Part of a small language model's weights.
Size: 13 layers, width 96, 3 heads of 32 (1 for keys and values), MLP 256 SwiGLU, vocabulary 12127, 3.62M parameters.
Architecture: rotary positions, untied embeddings, normalized queries and keys, capped logits.
Training: 134M tokens, 8179 steps.
Each number is 50 + 15 x the weight over the matrix's rms, rounded and kept within 0 to 99. Layers, rows and columns count from 0.

# layer 4 attention query, 96x96, rms 0.204, rows 18-21,50-53,82-85, columns 0-95
68 51 53 49 50 59 49 70 61 65 47 44 22 61 36 30 52 56 61 50 32 76 54 65 37 57 55 57 38 19 37 90 47 42 60 48 47 61 42 38 74 56 11 58 53 50 67 48 43 22 54 45 50 24 73 51 43 80 64 53 27 55 50 67 49 32 37 77 61 36 34 45 23 47 23 64 68 45 44 28 58 32 72 52 84 07 22 49 50 48 33 79 39 34 58 70
29 39 50 48 75 32 46 38 57 02 57 56 32 45 65 58 67 42 52 34 83 33 53 32 72 62 38 72 52 61 67 39 56 42 39 50 26 64 46 73 26 33 50 55 49 23 43 62 49 74 47 83 40 37 57 53 54 48 71 28 32 31 47 59 57 51 47 60 21 54 64 28 59 22 52 48 31 13 28 45 18 41 44 72 31 53 38 37 42 59 75 56 77 35 89 46
36 59 60 18 52 76 91 38 38 50 39 44 49 48 31 60 72 15 39 58 57 40 48 49 52 45 63 52 68 38 66 56 36 57 41 74 61 39 75 73 86 73 45 52 38 23 68 17 60 43 35 72 30 61 70 68 16 69 55 40 70 41 31 60 55 28 53 35 41 56 47 54 55 55 54 39 30 62 69 50 55 42 50 63 46 79 56 51 24 28 36 59 17 51 24 38
89 46 53 74 63 42 56 63 67 38 35 65 59 25 50 41 59 32 30 44 50 54 33 58 30 49 21 35 47 40 75 69 17 30 46 50 42 32 37 34 47 61 58 63 77 76 84 75 51 92 33 61 68 53 47 37 43 52 46 49 28 52 36 46 35 46 44 51 34 77 23 71 48 51 78 53 56 54 40 56 71 70 93 46 43 36 37 55 59 40 36 58 52 56 65 41
21 50 55 47 81 55 56 52 68 43 37 40 43 42 62 39 38 44 36 52 50 60 75 42 36 41 51 37 67 51 50 52 36 58 59 27 42 71 57 56 56 43 37 68 66 45 67 53 66 70 52 31 61 50 48 36 29 54 20 50 39 51 30 70 36 67 64 53 39 69 37 57 45 37 40 28 46 42 66 61 36 68 67 59 53 45 19 57 69 52 42 25 73 67 47 30
42 34 75 51 52 52 41 44 45 51 48 55 60 55 67 23 59 62 32 73 45 43 40 44 26 42 63 61 48 35 38 30 65 45 40 55 69 18 28 37 49 49 57 57 51 57 57 61 36 63 49 49 57 58 60 70 62 62 45 73 58 34 37 38 39 27 59 54 57 76 62 46 68 27 80 41 36 76 45 35 69 65 43 49 38 44 41 66 51 68 47 64 71 55 65 57
27 38 31 49 57 67 42 72 76 50 53 43 63 72 51 47 33 53 67 59 61 61 75 63 69 62 48 77 61 77 58 37 30 48 40 60 66 44 21 90 45 42 34 63 40 24 56 26 71 35 59 54 03 47 34 60 58 66 59 62 15 40 28 42 32 13 45 81 56 68 58 41 36 66 46 81 39 84 33 40 47 74 43 63 63 53 69 82 65 47 37 69 51 64 61 61
51 26 48 36 66 48 46 66 34 38 71 33 48 78 46 30 51 65 48 42 79 49 47 31 51 48 81 63 44 67 51 64 51 44 35 81 68 86 16 59 65 35 30 45 61 36 51 56 58 33 28 64 31 53 57 31 08 71 65 48 69 49 29 59 60 50 22 45 61 44 53 73 52 49 36 17 48 52 75 36 73 42 68 61 44 50 27 44 34 71 47 45 61 55 54 30
60 44 65 12 33 43 53 48 36 54 39 42 56 50 13 42 43 52 43 34 55 77 49 53 42 50 47 50 62 31 89 95 63 47 37 38 36 59 49 33 66 38 30 77 55 31 57 70 69 39 59 50 57 75 68 50 67 13 62 81 59 66 61 62 61 23 23 59 06 44 34 38 54 61 53 54 15 46 28 52 29 58 62 36 58 60 32 30 46 37 49 55 66 42 66 63
32 78 21 62 56 59 74 52 55 00 41 46 53 44 52 41 63 47 64 57 61 53 49 39 61 60 91 62 27 60 47 54 86 52 59 29 48 61 29 59 36 60 34 21 39 39 44 40 31 70 50 65 39 73 89 53 63 59 27 39 49 25 15 76 68 43 85 45 15 65 39 62 38 61 60 60 69 48 65 28 50 23 53 22 44 61 40 42 52 56 59 43 45 47 69 45
42 29 49 22 55 61 43 34 50 65 81 38 90 40 31 67 23 53 34 50 27 55 67 30 48 57 44 42 52 42 66 31 38 54 72 62 40 29 74 40 49 86 59 45 38 24 57 66 40 30 53 48 47 27 41 65 49 62 66 51 33 85 38 75 49 31 40 70 51 54 43 41 48 65 54 84 62 60 39 14 44 53 52 15 39 59 52 38 60 32 63 32 18 56 39 46
11 58 49 44 58 33 32 50 70 42 49 36 40 74 46 53 46 90 27 71 33 74 33 50 41 72 68 20 62 68 65 68 32 54 54 45 53 51 69 37 22 57 59 47 54 36 38 73 18 48 38 37 20 47 53 35 14 39 25 57 35 54 59 52 49 36 48 71 55 45 52 72 69 50 60 20 68 63 53 43 73 25 46 41 42 50 57 58 33 37 45 29 35 50 58 53
# layer 4 attention key, 32x96, rms 0.193, rows 18-20, columns 0-95
22 57 35 63 59 57 37 38 55 63 30 42 48 45 48 64 47 40 55 47 49 33 53 62 45 49 67 25 42 47 38 20 36 58 56 71 65 23 65 50 63 56 80 43 29 46 43 37 38 42 99 48 49 59 30 88 43 39 39 41 53 65 55 37 53 92 63 55 72 68 68 42 51 30 47 35 45 60 56 51 52 49 25 73 56 61 51 49 49 47 52 51 25 64 51 45
63 34 55 77 51 37 37 61 34 64 60 48 58 57 54 70 54 39 16 37 54 35 55 47 71 33 54 29 26 36 29 62 31 46 54 71 48 44 48 38 47 61 41 52 48 63 53 80 42 45 40 29 58 38 64 25 46 64 27 48 78 78 37 39 44 71 19 62 50 21 68 55 40 58 58 63 51 51 34 55 51 50 61 47 19 50 69 54 46 32 45 58 10 57 17 50
69 44 26 75 60 50 44 71 25 50 36 24 61 42 54 64 36 30 21 70 63 70 44 83 33 39 52 65 66 30 68 63 51 68 68 43 66 42 44 56 39 59 42 40 31 64 40 59 33 57 52 41 37 50 66 39 66 32 52 52 59 31 57 51 68 39 47 40 57 58 18 50 59 48 61 52 75 34 20 60 60 41 35 68 66 43 31 41 51 50 62 58 54 29 50 41